{
  "n_layer": 26,
  "n_head": 3,
  "norm_place": "pre",
  "qk_norm": false,
  "init": "orth",
  "init_std_o": 0.0,
  "init_std_down": 0.0,
  "lr": 0.00327
}
Each number is 128 + 24 x the weight over its row's rms, rounded and kept within 0 to 255. Layers, rows and columns count from 0. Numbers have three digits each. The size before them is the row's rms in percent of the matrix's.

# down: layer 16 MLP down (transposed), 256x96, rms 0.154, rows 97-142, columns 0-95
# gate: layer 16 MLP gate, 256x96, rms 0.179, rows 98-143, columns 0-95
# up: layer 16 MLP up, 256x96, rms 0.161, rows 98-143, columns 0-95
down97 097:157113092105107122122133135158102112108134154134135112108166157120117084093136144112116101099112153089100156136142105144155134101114138111065137125115135127157106109130091129096086174135109148145112155090099129156123138139142117086183105127154160123112124149104164153140091180109145128128
gate98 097:115124133125170106188090120108103113156133168133109141139116094141154145119149124184156141145157124145100125117075151104128151137128125209149138124153146106103114099120156145106127112082111094138134150135093133084103117111128124135170145111100117134144120143124085164125128154139158117123
up98 096:115159085080112125091151137121124130159137144141114142202135136124163170112183094135116135135147123156127114106100090146171155144155158164115133122130124126132137103136127142075106143139099118132142121122147149131101081140128133135181136121090141149148120126109144158139129144070115150097
down98 102:116114106116129113134137122156099125118089156084097122120173128158097129127120150113106106181096126174145136123130084119109125137121150067133153094108069125159169127151158116137130127124132119146111107127176117148116109174094143109111172136134114111139123139091144113163102128109091122092
gate99 104:086149134140126144157158151116155100150099115132107132085084120137125130170105113094138129115138116134143130120137145092159118153128078095087121189096122135129141159103142106141099113126139134115161139123129116081076132141099180134125083093111140168152177152124120113102124122121141149114
up99 103:135132113108133103098136089178102154120116147129182148150151058147163155130140107125121091136139124058117139122147097128152149098154162125138124087116136122093156109159120142096126108090129153114141105115128134138147134127140097128133162138115107161151094147101185117147122158150120142132
down99 101:104111143079127127121130161104073138123084134135134139099122141098157105160163095138131103113146092173117130106156094128153118159145141067122145169118096154137115164102148139146121120114150142139127089138128109123092089097093155142128129133139140161140191124134116114118123175147118148114
gate100 106:088097152098128166109114130091141111146122155114131128105170128085156131105072150121149171106135119143152096170130159116125137102128142128121137196154124124098148084112119168131147114117092124140175183123156123134096132157136162157129130114092146130142102118115146145120114125138116166142
up100 090:133121113071127126144164119100143100156137151119149132127148128120122146155136166146148142157101125134139105117092100163120122108101113155111090159120133097164163087069098086145138104161125096128182160138126158142118120138126161121094138142129165107158166089173127132120156117144125120148
down100 087:116131153142138083118122122126125127190133123159117135131158135093094083118182139122126147141115171092071107113090138124152142091154149154153132176153137146108139119137126171150125098166115143129103200114141137110133137117106122113128108092116123122163111126150150091145109126121164133111
gate101 088:145121110119170115127186162130136139132166126129097112165110168108148140127129113138149129134159114140134134131153128111148138142133103129144151139102102128121132112137150179173135096063098143135140163107122072159157123140087132087155096102135150086124128139081145124080102136153127147104
up101 104:097139104116142178124161135110114129133149107124116112143082105137117141130148155186169138153126096111138123181155111116157191138122086148142136119138110097081166104119156138151158090113124117101109130126179107141097140116129127126123163141134135127116083122122106136095136161149124159091
down101 094:134147147143089136144093127135105127158107138098151119126176133127124111119115113072110124084147189139132128102135189147069079108150178105132101137119148122146088144125116116096120158167124128113125140149110114091143122107134158110124090105099127145161156128155128126127127102102140098126
gate102 101:140180127131136133117121117108143121113151155065157126082123139160144110157168153104132131117155145093091179066143129136129116102159118173099147151159132083110110116100117142155140149123116106113127121126123168155141154123143167161115111152131153101154136115119139142131171164129136104099
up102 098:143141082157170104134076121129105136175194091104145149084117160159108092167111177097152121138125123133111131088130129117148126153112140143123123117122131146145090149134115102109093130142149139115122099124107161134084116123125124169122134141160130116152151076102132142119143135137120139179
down102 102:111110121158136127172102103116145159150147128135123167128121118081119110124124095121084096141106076118084101106132115112145113136117088143114130080148155189148095127133141133119115180087157149157152097131120132141147117109109126162158152114151114136077142107135092134136100101132123158153
gate103 093:089111155112153153121126106145131137117104137144142108117141131162110158125136113151125164083145114105133178118093121138106122095112101133122147133137126129165162093115122115111102119083145147123101183126165128127141145146098115057142107130119094180124081146153137135092075127116126099099
up103 102:141115125145172148096113101135123136117056121132135133119151185095148147132090133167096129110122119119133108149155138106168134087168167159145135147110124127128137133120151113156171141169095106152129105147116108088120144095152136131100131055116101138168121116106135112153122131137129155142
down103 101:126149105154129138139096127165139135088082094149129098082160091101090130127119087134140169117139101129101168138122108069132088135125157134162125164163169099132138163116126166098132136116124114081122128150093156106124174095131145109108117126122146097135131139117112127128106129127138151164
gate104 112:090119148136164145107141114127140097143111146138145141098106077109135112169109146095154104156178091121107149109167097117132163122130060144081140146114151093132112122106156119130131128099145128103138119099143132167130045145124150112094116112139101146133125116147124108113136106136121148099
up104 114:153123077118128133163104134135157146035112126107097128109138123103110159167117118111155165104146120146140133119138125112139092168107153163122161106093128093175149139160134137117085167139147144098109115127123169158170139132106171107099126108126119143141130120147132127138122142157110126146
down104 116:119127120115082150136133137123113132079147128130074118083162157127125159096120124151121125138092130143149084130121131159141168140126171091124140101082147124098103128164094142108114078126154108193132127138137123157142128092156160151112141151089117122147089099089097132143109129139121130122
gate105 099:117166106136147157171113136119123073153146100153108123111121141112146161171067123143160083106125123155114085089105105122115150100118084142120098153118135115155095157121149169138111133143149135139120117166102135090088131105115127140090131155144119176132117107121100146112139151159134119100
up105 098:128129120140139136109136146112104139166162150123143112154106145185159112159123125140137090106144132126158158146145138133084118069121101121136133088178126136124158156135143125135141125136135113109142128124142125094049131127162105144107156102135143095157125153097166135082117096150133092079
down105 097:112129157109151124124062115096124112125134104182086136118147116162120127146143139132172088129142098138139128088099107117124135126147135109118136126129126093172137200180118144131108155155145116166114117153154113150165129122114175133160152125132149138147086120140094126155123113172148152139
gate106 095:106117078110193112143128159149151154133124092127124138082073137162135121138149163118131113115130118093114144097110150095161108099101096131113134141150121113102109144128145096114109124165102112128156163092163086146073121144117152138140102116086113132175122133133123135159099136129129149150
up106 095:141139131165136196080074121109134113156163124141096117135150124111113103129088126148151150117098137118148142083068158119074117158097100154110145127158132098121122137085128148140114145118103149119123091145167145090167146132158137149090140141128121126159123131118113120095114127133146146111
down106 098:080139105109087120134125086132127125163125104161150170150137129091107121118115136109123110129139119119157139139119129093150137129127064115153141126080102072082133172117123148153125133109109132138110150124164145149140171142105139104142118123093086141149139125150115183159148126119123163078
gate107 080:088145126138129092127163152137147083100125157130132155130147102128142092121097120147137139068117149093135139107121098109129135149140112100100169156111200155116147119137117124105121086122108140124177132128146056146136141160121129133110158119110094159134129130123114130098097078121151125103
up107 091:120123114137183162111084154124107140167119112128128129124081118122117140129089119112108126159167120119111133147177097103144152135137090141126119172126087124091119098120173171157171137103111136137138078106117143096086090106088157129131109138126156105137137158113157123163131158145133138127
down107 101:084130150118195136086115154134098104118106136129146147112085080108130107123119099148110154083131152104130141140173103115145117135167102104126129169119149142098144120099160141116097101139073124122164088124139110135124149097125142166140117132091152154130135083112122118122092139128155151109
gate108 107:127117131108093141167104135076115129135091156112121119131127067155137124091135132143091128148111127147114128112108138096120143183132143146127111157134152097104140093143126126132144143098151128108152097166094130125131076112146121128151150155100141105138086118161098104126160106091164191098
up108 092:093149113094176100114167142104135128136126158114123129168102142125120118120084145106180152122106157141152110110186128166138155125112133158149120112138111106136122100152167151131112113134111113134125130125133104139188162160184098164097122133088122136153130160145079143130105121122101109122
down108 091:091117133094144126121138133144131145145143138181089160093110154147169131164173160098129104114106131134116130143124156122133118124174126146146168159119171171137127089123132143108161166103145105161111141124158195142147136126169152172117110141147140095113126127105112108151121140159098142138
gate109 095:102126109125123124072116090108132117113155132102152138101139153170115128125123085147159131101134100122119139104118110154106161105158112130080124151104119145103162074113139119140115104076102127136137155119111149099137118106150126114157086109100160103133161130165092147123121137136188113178
up109 106:112124116153149082110127103144114119114111144125131146122097173092095109111061105108126109144092143109161102162171115107119114113143077142099099142100116122120094153137114142158125141174131148128185111153098126152114127102086101124146153099147106116161135155120149117125149133126124156171
down109 104:148112110148141088169155132158148135134095117138104139125114142092114114121071076108120167171141104131155155098159141112127141156117125122164113142127166111092123102116123112115114150157191104088125099115120090095097105108113139094112132105138103124114134124117125154083141139090091136146
gate110 089:080113150102109122110119080152175139134092144119157128130106151112147141120115140110089129137155126147162123134149183139084127142128099145135139151140129142137122143110148078147130125152088091117106163115127098121153101121066166131123137150102124096146127139131137146110136109130155140045
up110 092:194139133164113116098095109147108115116136118154130138104166108125113124165093115149154120114100125105137117111123144119137108057136150138123104120150143119137104192147125115096127170157149153143172133148117141094121126147173056154141123114125107151105112139148130090138130121117116123167
down110 091:139090083128125129152120132120133099120128114145092128107103110153097095100143114156138149115138088130102114092115096092097138091113146167095113122100164114141150129162094092164192090108103137106115120127161147089114150153152105125174143131084109138117098143136101155150109145136121136127
gate111 104:143147135107129094114135150127122141096134126104149112116112143150146091125106108115124143092139128109155180141127139077162138136144155106102162130092129119119177170123157151163177119141137119110084168063166108125088159096117148097124106094121146174154134137125128152101111127115126125121
up111 104:112119128129113148179109156136132101150134118084097119149101092092160112127120131115157103095098129089093120118114145124121134109155097119099164140163115080136182094157131104113124146113156184139152175168084104166112110131150135110153121157105150117129108133116143135118137122155124108100
down111 107:118087121113130118105108205132075104111127137133137121169138072141096124155096168123125143095116097130124101119135119134132146117156150133119150114169126148180157086138126118109139133120143103124130134112134138121129122123135152081118140122081139136055114157150170151114118159114108134101
gate112 089:090136150113119129173122121131125105132101123166104149146112115128123127111104123157139151121167096111108113141144108128123138139165085148078158146129149083116138175149147160178167137101137124122159075116099133110123118136110145126141141134122086155150036119135119129149134114100128153109
up112 107:175118093144150145068130171124136088145136138095145127112127143132132119149159141128126140134099149154121164132105133132113160136094113115131107150128120152117134076094128064107125130152084122120149112142125090160128149123178117135087110113125149114109173104151109141110102164187151120107
down112 112:142137115134157125121122111152131088112126105100151142102138117135125123157146160143121164102144171152144150138120095111181163100147090181107145115106127091093174124124150077107156147132079108131126090121128130132144125129175156116063150128119136137113128119115124164124093151125131160091
gate113 096:125146140107103118146147184106133079091146128109137140122112124116097122153130129140104131143127120114116189134067166110162142131130152191141143102110137122101133147105131099138098190107133141111141108144148110126156095174156128114129136092090168130117123155158124157136125119124163101104
up113 093:128154124152110119120096100113142128119072157126097123152141120121139147134154145142160122116144126180142109146126110128081144092146131080108119160110130126154191121130171177168155106154145152139158129096172106136099154127088134124085123148143123144158118093157129089139127141162113124120
down113 097:143162165100105113152124165129143078101122122116126103118129109103120118144152134150150102126121132119108174152077161121101110109103140139144104140136187149085136126117142130145140186073149143093136116128103130174146148127149105114148102131081169156100147137152124165115141138131135091126
gate114 105:070136131135109114110106104135128120139164118110117123152115109105125155110134115137132148176143090186095122113135106160124131174127125154107145121114124120132128076116154106127116114115099157122173108133145124151085097123132142100093137145106159157167106149148061138147159097108131136073
up114 103:089115180134124090132129149105116140144124093107131095125094109131142125130076128094099146131125147111114132130104139118118138127058168099102089183106115126156089125128109138121104110114097126123149118135095093108146068150088129103145107151119150135159113163146104118140110157089115118137
down114 103:114113108128144112111177139122114167111106100166152146154118116121110131166122131116218135111132142095132131142151129118103151096165132154148080131146133101126101114151123136164117189130131105109113138159086124147152156138121139078122141159113171115089128161118113100108122153118150121131
gate115 098:114180137098107140103125160110116108109166187161168102112142124141126150156127131154084088149154136114109142166095170139124145090155163169118157096138128120123154080110161133097130123127137139116125137102126136163085103114142122125154117112117135097162117139119140135142161145072133118136
up115 098:139111108158110063164127109129154152147143089109114124145132132162138109121174100149166168101083103142099109117102139135156135117097119110090141124157129109123115109137120134102103146162133142160154089143157110188103117129105196109126133104137089113132118112146104123103137121140138145098
down115 101:131144131097128165112134141127107118104148142155135132125116113143119149128108146134092114141169121115096132172068181149105146102138190128094137104110188144152159106130147142112097152103180109120099132119136149146065085129136148097157141122106143123141125127152130158115124124118138104166
gate116 102:133167096111150135116100125144135112174097132105127118157134056124140119151119136137134118140097116101095111131144130137117132125134084157112138128118144075089149096170163148099144094120144151112170104136167134185116104140162153172102124133144134175137113127153112111117117124110122177140
up116 094:142124167114072113098105069150130117054138134082125111122093144133161111139157138161114154132150114095115135113130081148107138122153129108117118141109144103137149169106083152119105143111125142164129135134155137070146118124136167192128122120161132125126120105116127136130090110147129123130
down116 098:138148144116143118108133111134116148132115125114126114133104127139091088153114136158145111114176086136115124137144145141185081112106104130137083107152137132149204112125148152141134160146107152145121119117131167114158105121157138161124159145162067137128108116166156074097144121157152138109
gate117 099:106120145145154119143120130117145108194132092152118116122111158085149112131116139152106104171131121124130183135092114173145126130129095157134120123099182114082163137113126119114120141100162133113107109131141107134141119072121120140092125150105121113146097150139108154085157176136177155125
up117 094:135123143107126135127113148152156137097108187107156138141104095180100150101149126109095179131144121137095131108116147118110155110144162123129128114128104131179112106143124144156118135153107166157152158125178131124059113145160156146170114106122105128084137083120117144164105127147124126129
down117 100:130134157113204106143123102121112140145103137155091168143137093120178135104162157109098115116143123140071155115105139121164162138137115147115150100143136128160135082130155140115144134083153141102150125096165105141117111126159122129120115129119088139093124168140126183116123151135160123099
gate118 084:132127163090146142104151092132118159096128157095106175101126120165103083113113108149147156102121130098130138141147094117129119122141115174093120114099118113153122125127141086091150116157146197158136125140149175074148165147125089127168152109144118131110119144140166143146138112132127143126
up118 098:148108175124114153125139109114135116113142114129095147130096094159108142130102104114172134127133142189115157155139122128136154153154144147106110103097142162159135125133108142127135107158155220140189089138145141100147141127098104125142160105094103124107117123104100157135105132132148151130
down118 093:135135085136146117135116154130112149126125121109138113128132169103166127126139137162085130122075097074136114107103171157110107096104117127149139163148086079106154118126124135119108156101091043117087140106131122152128114147125128126128125151177138115166135127127123099134144132137101085124
gate119 093:090116139113116165088109138137084069148085162131133099104137129152145129137101099143102147145125129158137178136123127137091106143119105163121136160107126133132144107136183117133169122144110140096170102117146111135124100107122136153132130120117137124121111132207128127163093107162142180118
up119 095:127157136163126095145124109125123131142084164148119111119143092132148123116122106133103154155146124125159150148176159110089093138094135161157083092096113151178102135140157104122122122154188175108144116124138121120088106115139133149170141120144091124115111142132092109162103088109115146125
down119 102:159143100168140081159135102136119166139152084133115141126142119124110138081139128096155107131132114118139088159161123097134134118108165112165098087118111146185091129116120154126125164120166155124135121131100124133093122149160132130143135148147087112125119152108118120127127142077092097067
gate120 097:052073168124127143074114148167148132118087100124103127080115130133140117138110162119125152154120131103114176141116167100124134131141094164095160121126130126124152165138123120144122135092126110117128156140131116150136091132104090126137120139112181110139142145161162119083108094141137134122
up120 084:126141130122104140138109160137133116144135164159171120180171177125139082110113078126121127095138152156151096145109111117123138107124161079140160107125142156101113086090146080119140119129111144137106105103143132134089123074139142127102118095126158103104144116100107157118150175117139122119
down120 080:139136132122116149112121115166166139094143163131131135121073130084102141144138140119099139144126074146094165106103140143112151157129119092118171099167109138123119096157130115151131114107106122161187126134089123166133139132073110104160124131088132118142111117161124097106165120135144178133
gate121 097:111152133071138130136137116105115107112123162161150143134098135130069133169082103110162158107167109144128119126138145091082147154117116122125135157094132090120129127123151119163132132117151163119144131136113088147138163117086169107113096149091125130192116108122093139138120118151167111142
up121 113:150112138119140166134131153150132132122134097094117141122124072137142103122183135147135129141052135097103126104114141164127132144145097164112083121153133121133132100134136130111124112118156122133164126117145078173132082097165107142136164139159091132076104114149122118149157145115092166126
down121 105:141163125117122135129078131132123117140122118085122101063120111124154129173148102133147135105110143131138162127148171159142147164110115179100103159110163123105141110157109124130157144139155142117151110146110112101144101070178134150117154108105132152137146077167096136142121117165113145107
gate122 101:123131133157143109140139129123171119153133149110122117140133108122083117149123145099131148112097096118133142125125175104064080127133168175126183141082152119093124128142135144134128099111113118108145142158115120089091109143101137108124127097084095104193123098103151117129100123163124121153
up122 107:136111135141155154098173108134158143147094111121082130141112112110142142089159139124133105116153123113171125149168122157128125124134111129122141118108121143138153070107140108149130137154138153136126126134116164179186119167180168162115117093105104177067108131134147152111113110145120110130
down122 105:148115135139120159133087133117133172155110128128126107050154110114097141111109120107151134121104128125108129113176144086108117129131138136100114134127154084130111183153184121152134115105122104116109137171135114131072120136113090131075143120087133145135125113102106111103084132106153097135
gate123 089:087103097184089110106047154144158107125110141116134143108125133076159112106125143174186139111125117128151139115167127106115101134138129099095122134116135132136108137160121152153145129105118141122176123143125176108118093146096110140118092119142142118138111132163148154133110111148164147133
up123 101:071130142106149160194147126106124107114157113141147136107104195129144133133115148106114143140135125126123116169152086143150125155128129149139121155195137129148114130128118146139120131131133132142112136102085089148127128173107142130126140149112131150149145154078133124141168171089092178139
down123 097:078087125126103118158112179120165137101153131156091165098103149084094157152128134153122126125131098136141166147124125119121077140116119108134126138128179132119121145122120175146124145116091092105141105130107162171127156154102133119105105138098156123122102175145122101108150111111125161091
gate124 103:081170135073132155096097166146113094144089123116119125100073095144089107104094138139111142120117115126126136141162131137128137116108113150131188154104131116117141127100134135148153150137148132152113113116177123178170140122133152118134108125104120111128114174177123118096130147134148147080
up124 087:128118100175094122125157132142143126113146135102128129123168126088158099161167138147143101139142129095115138141129133091143115136146151141110120112103136089145121160185178118103119094101131125101114162119168110111096123123145108157153141087120077172149143092148141147161087119131103094147
down124 088:118125132108131148130095156111145109126078091114143135088118079123135082094153157126126136122179131105114119138157106147095130092122156162115134159120147079131173130120160120119150133131147129111111131097171155158138114140131104109082097092126141179115145125160099114073122147116103119143
gate125 104:105142099101167146152149121139135063150097174097095132090137122139146119111130108133116102128136106138098174113103115169094126113134074126090123140131135137131153104109107142105095143093153147132164141108161131147136104124146111130122109072116123170126145140146145101073161101115135147108
up125 097:123116137099105170147136148113131142108121134077133094123149143138161130140094065107157178088127114106138127123144118141091124118106158184114102150143122142170127122082145103138094132142177138125108160132095136138141066153150152126152094155119148124152117120110136133131112136086099139114
down125 096:102139074168120118202143141105153138134109092124122099177127133165125099113112123152103156144143189114129092133128098137138131136136127134166132122128170122134133118162154121107182152166072116127123134133113110087115141137142144126132121130116100122163084118141129146170107101141129156120
gate126 096:105086121129165133101152081139087084128149186163137122142156151132130109117110110146135138136152132165117119127138113136102145118123101118115152109122139107135115107128148128144123171064140154126133119133180122154162112108182152123117141100115148138149147113098135148149149129105118156049
up126 079:137099131167164093091106104134107104126161137138078150142162086059141120104129115107113124133100134146158138137181135155129181153177118148116130091126114111143125129139114145124120130117079157159141098133154141144174133136176146134133137151109119159134139102131122129150166153132132121095
down126 089:166102098091109167131135144077126123120139111104153151082109142166156105113149122112135090154112093097138131114159142121121123100151137146125129126072075157121136097155122134136159136128112099169149125111105133121120130188121102153126082133130119122104143099133122102102126149112134136194
gate127 096:144201089143141102111138099122171113135127134102124122133092125125116124139143133118110100130164093100126148112098115149093123141132107105086108169170125172131134162117153138096065129100135146078141140078111079144141109108097126146120142103099122136144108113118113121134134102126154145158
up127 091:136130135106113138158066139162143123119094124120144078110135118107137140110167139105113148119155067146160135090096151141100129151121139149135135106139140104132128150152147158091075136141155074119103132122117114157131096123112161117124110137120133136101143073164094136155135171148166153151
down127 088:129143111146137132091147142124106120144145125147114096152139106113147115088132078139154095140074189106089119152119120134153138093147138080123117124155049145130112142142132120142112143130133149153094088105117151133167142180117103177103143120120153117130100132121127145147131088141103149138
gate128 115:123157116125130135130150163137106094155128108144130125168120103123131178134124119165139165147187096189130128111090151094104133119126121082104163129139111105115124099140151128139126124112118116113172095121141124126142125116131190141101105091096173114137123106095133167129084098157139152111
up128 106:137133103147124116173128134110128104124126122090108135129136111130149122140134115139122097112114107113168162084137145118124147136088072133108136138163118130118109185150142117151118106150140142129152131115069097130141130064121165101131194098114123186151141144124099133096098136147098142092
down128 101:162120155132101100166130133131144154124115096106089094138107141128114098110139148130103114136117100065149135087142115136107136180119120115140121126141090135118114147139139164128174117154131117162136144131110115125109144140133088087135178149128104187139150156141097113099113125078065126138
gate129 094:122151118089151106132117159151117121114133141165121135115110093152135118130122109130130170095135104140168164056171157114128125112107174121130145153140139131107150112127126126111107158115150096114104165116082170128154170117141135117127114137110179112145112116143165138131146088176114177153
up129 100:140111113153135089101150104138131111130141172140124137135196149112100138134177101122119125107126110060123084148147134139168140141145178119118113135063124131111124152125101179123147155149164133123131111094131125156086103156112130130135122137113135123145135103077143150095140089134134112124
down129 096:139131150131148130104141098149167105173145174099122102098152152132102133077114127154110185115150148124128100125171151159158112156149145093102106153133149148132118129122160139102138146127116142115129176130123154114080138158108129175138130105126138148125152092150143192138111102165131115112
gate130 104:130104115124129151131126161100122076107108104132132119111109153143150125126099127137156125088144130167158108124115151141170100109146122127093103148145116116128160170117181097178143131134119122106152131124074096136104160138126181125082101133097112117193139122141101172120153138101145120127
up130 106:104110127168145132103131129109125128097118095120119116121129144142132061111087175087132136083141124100171118131137156151145110086111152167123079132101109125150173151097151114156154130131095133116127160147119113135083140145110153081141115153117130118147132153156095124098119115092124087149
down130 109:107151144165158107099100117137120157103159136153107144138137121169094087102133139093079133157061070119161129142127173143097127121095127186121146083112126132126158116152120137090116141106113127133108154113124118126105129141119079105142109121135129127104087133159161128109129134110110108143
gate131 113:175150112130142157109137156110130097131144077112145122151092083145084125125098143104126129140141134103094152157160147115123141111120124119095129110119134105121174093161166136153136135122162120107124088141119104153095117153146179139087095131131105143176102124095107131142157091142145122081
up131 113:104118118087106124128105138190114149108141153134153109147150116132191151097165112166114128137141134109130148128123070201152117161150125094147155144154125146117127158090138137110117127094115134120139105086198136109149146125118111146110118125121169107123134119140126145146098112151139105137
down131 115:114106118139137115109137165156090108114092096124144113139108096171137104123113118130107146129153135121121144181130117212123121139129124093103148145130137173146160140144132107135131121060119163146153129152151125100102113156140072139104134128121127126129141151103170123130148066133151099131
gate132 095:143131159094092116144131162114134141119089132108165162108102104117182168122099102124139157118143107108142158137153116100127153144126114120123117160147150122084155125161184164119140091072131131135168112139117106161092107124154119073143119113124180115111139108119146146114143099140139106118
up132 104:108107144119100131167103134149098106160128134117115106095146163123086113119132175119142119107089130118116078148105172125120093123133095109099130125159118126119161109156096150166107130160094121104132130107077134169080134189105146136124119137110088097163111119136158124121111166123128119143
down132 101:160119171125120112137097138117127142169093138134171149130100142144182155130105135110125145108123091120133107118162099085157114156153097104130169125181130129102127128141178141124143137141104157109153122112138141177117100192113154141134113113116169140144102120135134164090116165127154109137
gate133 114:118179172146107139082129134134098101125132116128131116090145124133138132139116102135129132119128117086113138172158150105139149102120132170115130107101126102155120130137186169141171159108110176106140128136172132174113121124126174146096148138119086157110073124159112136104142109143152152102
up133 108:089187149119121099175100124118168089110161166171117137133115130111151100128135148156132133157126123144114081114123129142123111104114137139144112100133133144101116136131129138119093161098171138137188114131079116109088162080129122094150104119130108174137122123090111129146133168098117133115
down133 105:105145119136134132168134177126172100143144098140107108131092117116137170154093146188151135171155122141111086146109156134128114077123155120174103087135160155131133145129130104150146139131138156122167151138127165095094139138142149127123137126146077159132132121149113091101111170148146137139
gate134 106:152175100132149134132127153104124119127121143187155096131105089170143155169128101133136120130122129112115176076108148064105146108156113135126132190115124117135117162147134155139117135138122104125183143095134120146133104141101137121128077122118110133100118122164093138164135157156147116141
up134 108:114089162145110128102139132095164178132130117082112141120117165132110109128104142075138135097148126091091138174148115166122135115128151128113141094136125153105153122096107130159126088166098136144149090110133153177183094140075157120125131089152127144132144126150138144128126147142098128132
down134 107:146107119157119140126102133154133112102136126126116149128118121177119107110138132104142173121175141158142117124139116160077088128137137134126138111131124146112119085087112126125143091121135181119138068154143141126117090118134145111168154088116145150083139086130172174107094131181134129159
gate135 088:140133112141127139103125110112175159102133141112163121120099160081120097108136129130103191126129133123128170128120169083086146136118115183124150099154108141129131148132146131141147175145092141117124135116097071113139086111086103143156136127089127095138122127102126133105091086146132110104
up135 098:115166096125144174110112057171104139126121153150129145132136074153120117140140113087151103121142146190136123123120141137157144103134115139110135110113129118149118066161151131106114103144151152158119137135125145135133128156100128124147102134117145124110149118124153177200102153125120160103
down135 094:102088182158092109122132169108141109099159133101154160144107180125089121118104144125107159131138096118172170167146161096115105171072141149103125115160111145103130169137106109121116116123092115086122135121120095107148112134096130129144140134104143129150117133142127097096128117135111105151
gate136 099:118106171103115125151148098116135132106143101109123116137095126141117130139159163137131105099157130133080113113150113139127162130107134192099147144110155108157156105089107105159137106163131111111160160109174113105136097102136101131079124130117145159135170112115133157158124122146202116130
up136 091:132125124143149120105154156156121109142135144151144134137129101107114101122110112127159171180114153154158139125107180126142105093134114096145150122135110161109144100153161104124130176117152130140114085125092127148133156145123164134108106121128114064161078107160122134150076128170117154091
down136 100:137082142112125130175150153135082126124139127088168123073116081115125133136185128125157141112172163158135124115129144151095120093110118128136102158114144120109145121103091130152168118113133156102117135144124125148087121115131150097092098130108130123150155120094103131177091135173163137120
gate137 109:082159093134174149118135155117145120117095135150107111127120114150137155140083146180139143144179094134108126070134139130160189128172089162112136104107125153158085130111146146128129107097127132153144158145121155110115132120116138138120113097102113177123124084107132124152111151149140128116
up137 104:093145114140187166155144208084167103099095145123159122134147110172128157108150132130171142184158136146106154124146107133123115132073138115139107101135130154128132139098110111143144121114083106147120103123133138111123144111105144093161123133116131114108117114089128121114111100107129096126
down137 104:142093166110101162120076116110129137105124109092108124138131134141165110158127138114122081112121132172163127143104098103055138166133172171159153131140117119068148114133087159135103137146128145093127128137142110134145141120153130096145117101149107134132082172124107138134134122116159135110
gate138 103:134126183086145121091163132123144106170110122143140105106097092119143100140112111134113113139094103120134091119154147143155123127124137174130111128144162098105099120151155099128137123101147106114147089102129114171130101159162154142066147098141151182163135118152126133116145099177134131148
up138 104:114125098160145131115147167110099147123110126099120147132144131122091130169139137128117165147146131112149145155164168132105162129125119140102103100129117123132107086157107088130116163173120138143149106135155102113092107139120165131127125185151149097111084119085116125153157139094067108086
down138 103:106116110103173106167117157103124150126121174136140165127102129117110151160122137098149127122141088134112185108127148084142127142128112150130112096133180128113056108118091111148150128087120134077145105115134135120167126146117166128156147145135117167143158135143129174137118150132134131087
gate139 104:090200126152181098119104132152130112158114126115107131127132106093130147167090088151130131148163126119120124147152128060158138133113099122120123130145137084150108095118126108110103160132106144103138139112180137116103074160155122139129120123129130167143112129140105105104122134101108171102
up139 104:111129146123065101134149129109098133165105123156150104125100163136145120119185136140091164137121138097144116132114140152108114127161160111149114165099133140135111148133181194136129092134145101150132136124176122110117133131061113156132090106132129092117111128134177120155111124142148118130
down139 100:103164147184090135133104133173176132158125108136147106093121106160120134117142131166113177135114103113103110139110128083113127139078123114110099121149142157143138111131183140092136155121185142094153133154146109128086111151117098144143109127113137109148165131148150121147113090124130107159
gate140 099:129140132109125139123114156120166103163121152141151111138108111116131120137143139131127146126174118166107099137126131164079098146101100151132121137114128144147108124087153093160144133145109153135139129144128082139081093110125127152121106153103111161144109079181076206092119148119145116107
up140 094:163086117127137148132081182129161174130083140106134126128140133122149121161127151125145138137133121162138131103127120143101093150093109158144142112143128152134150100093114093134141090156113138150061130155081120114138130090111121102124128148117133114168090109157126153123091127084139136077
down140 096:139112117154106105144107140100091184129098130117141094152155131117121107132127116103110110140094099143108152125133163145132117091163144153189130094109139132133141123087065132116118092144111087135094154136114115099132153083112099094120134159142150110125124127137191090137106148112106110112
gate141 103:146147123146111110144178083136140120145121112104139102133105081169118141116111140172140189155161112096091134140134145128146127143131151131114125112153134129104158106167116157106181135087149161069123147137127115126127157092147137143104150101129148138121092130116138140152147120135139200116
up141 110:145110106143070121145103121122089150147121129107112131149136138105134053136099137116105140089114109135125183140137091101133121151145140151165138102072122120111123127136156119143116134126114164101109162091154130109131128139133113127138131110144131058158116139139177113087140100149120117077
down141 112:130125122168103112140088158133090121118150157138090127109149103104146117132136145088158126108117125128134148141103105102088133115171152143114145141120190134174121151101160172094152153156154123145127150112145122098117114167141138133140123098091167120119160158098164139162087087143122113121
gate142 099:111126166117129122163104145152125104083094158099162148125126092105135167126136131152138125131142131084107145091115132136160176141110149090083138142137138130109136115143111120155110130110112153110147137121162126166058124133117174171094140133152117148150088137135121147109137157132159175091
up142 111:167085165143140083136129101164113162088098144093149144109110095088128135108150181145142090128111109099140116077112128153156126128072145126117121115111123141121159116144092112118108099098126148115112144124140127137087155133125144159134155148148134141142095151148095141134113153104155181120
down142 115:180135142115173066113116120125077168125111106111093111114117104095117116128164164111148091125098076100151145071162153127135110111129142159125102102148088159108177132106105127117092123122134138136098108148126153136135139136130144160163108139150118121097136148123088113132147127147123120132
gate143 088:116176126083164148170130179123113108080117135104138121129100124164122139100130133145150151110103125147122146160090147129161111133129126154110133130109115130156148136081141154131111141140139126139111063110131133108146140138134148141137138141111159138122123122126088208196140139128153124171
up143 091:176145083142180112090132107118140130137157127100152142141097108090141102078120162093158098148126124125100152130109122102095094083159141144086098151110134134111115103148132161090148141110117192120125133112125147158115106161170142138116124098135111135154149100110121119139146107135109149135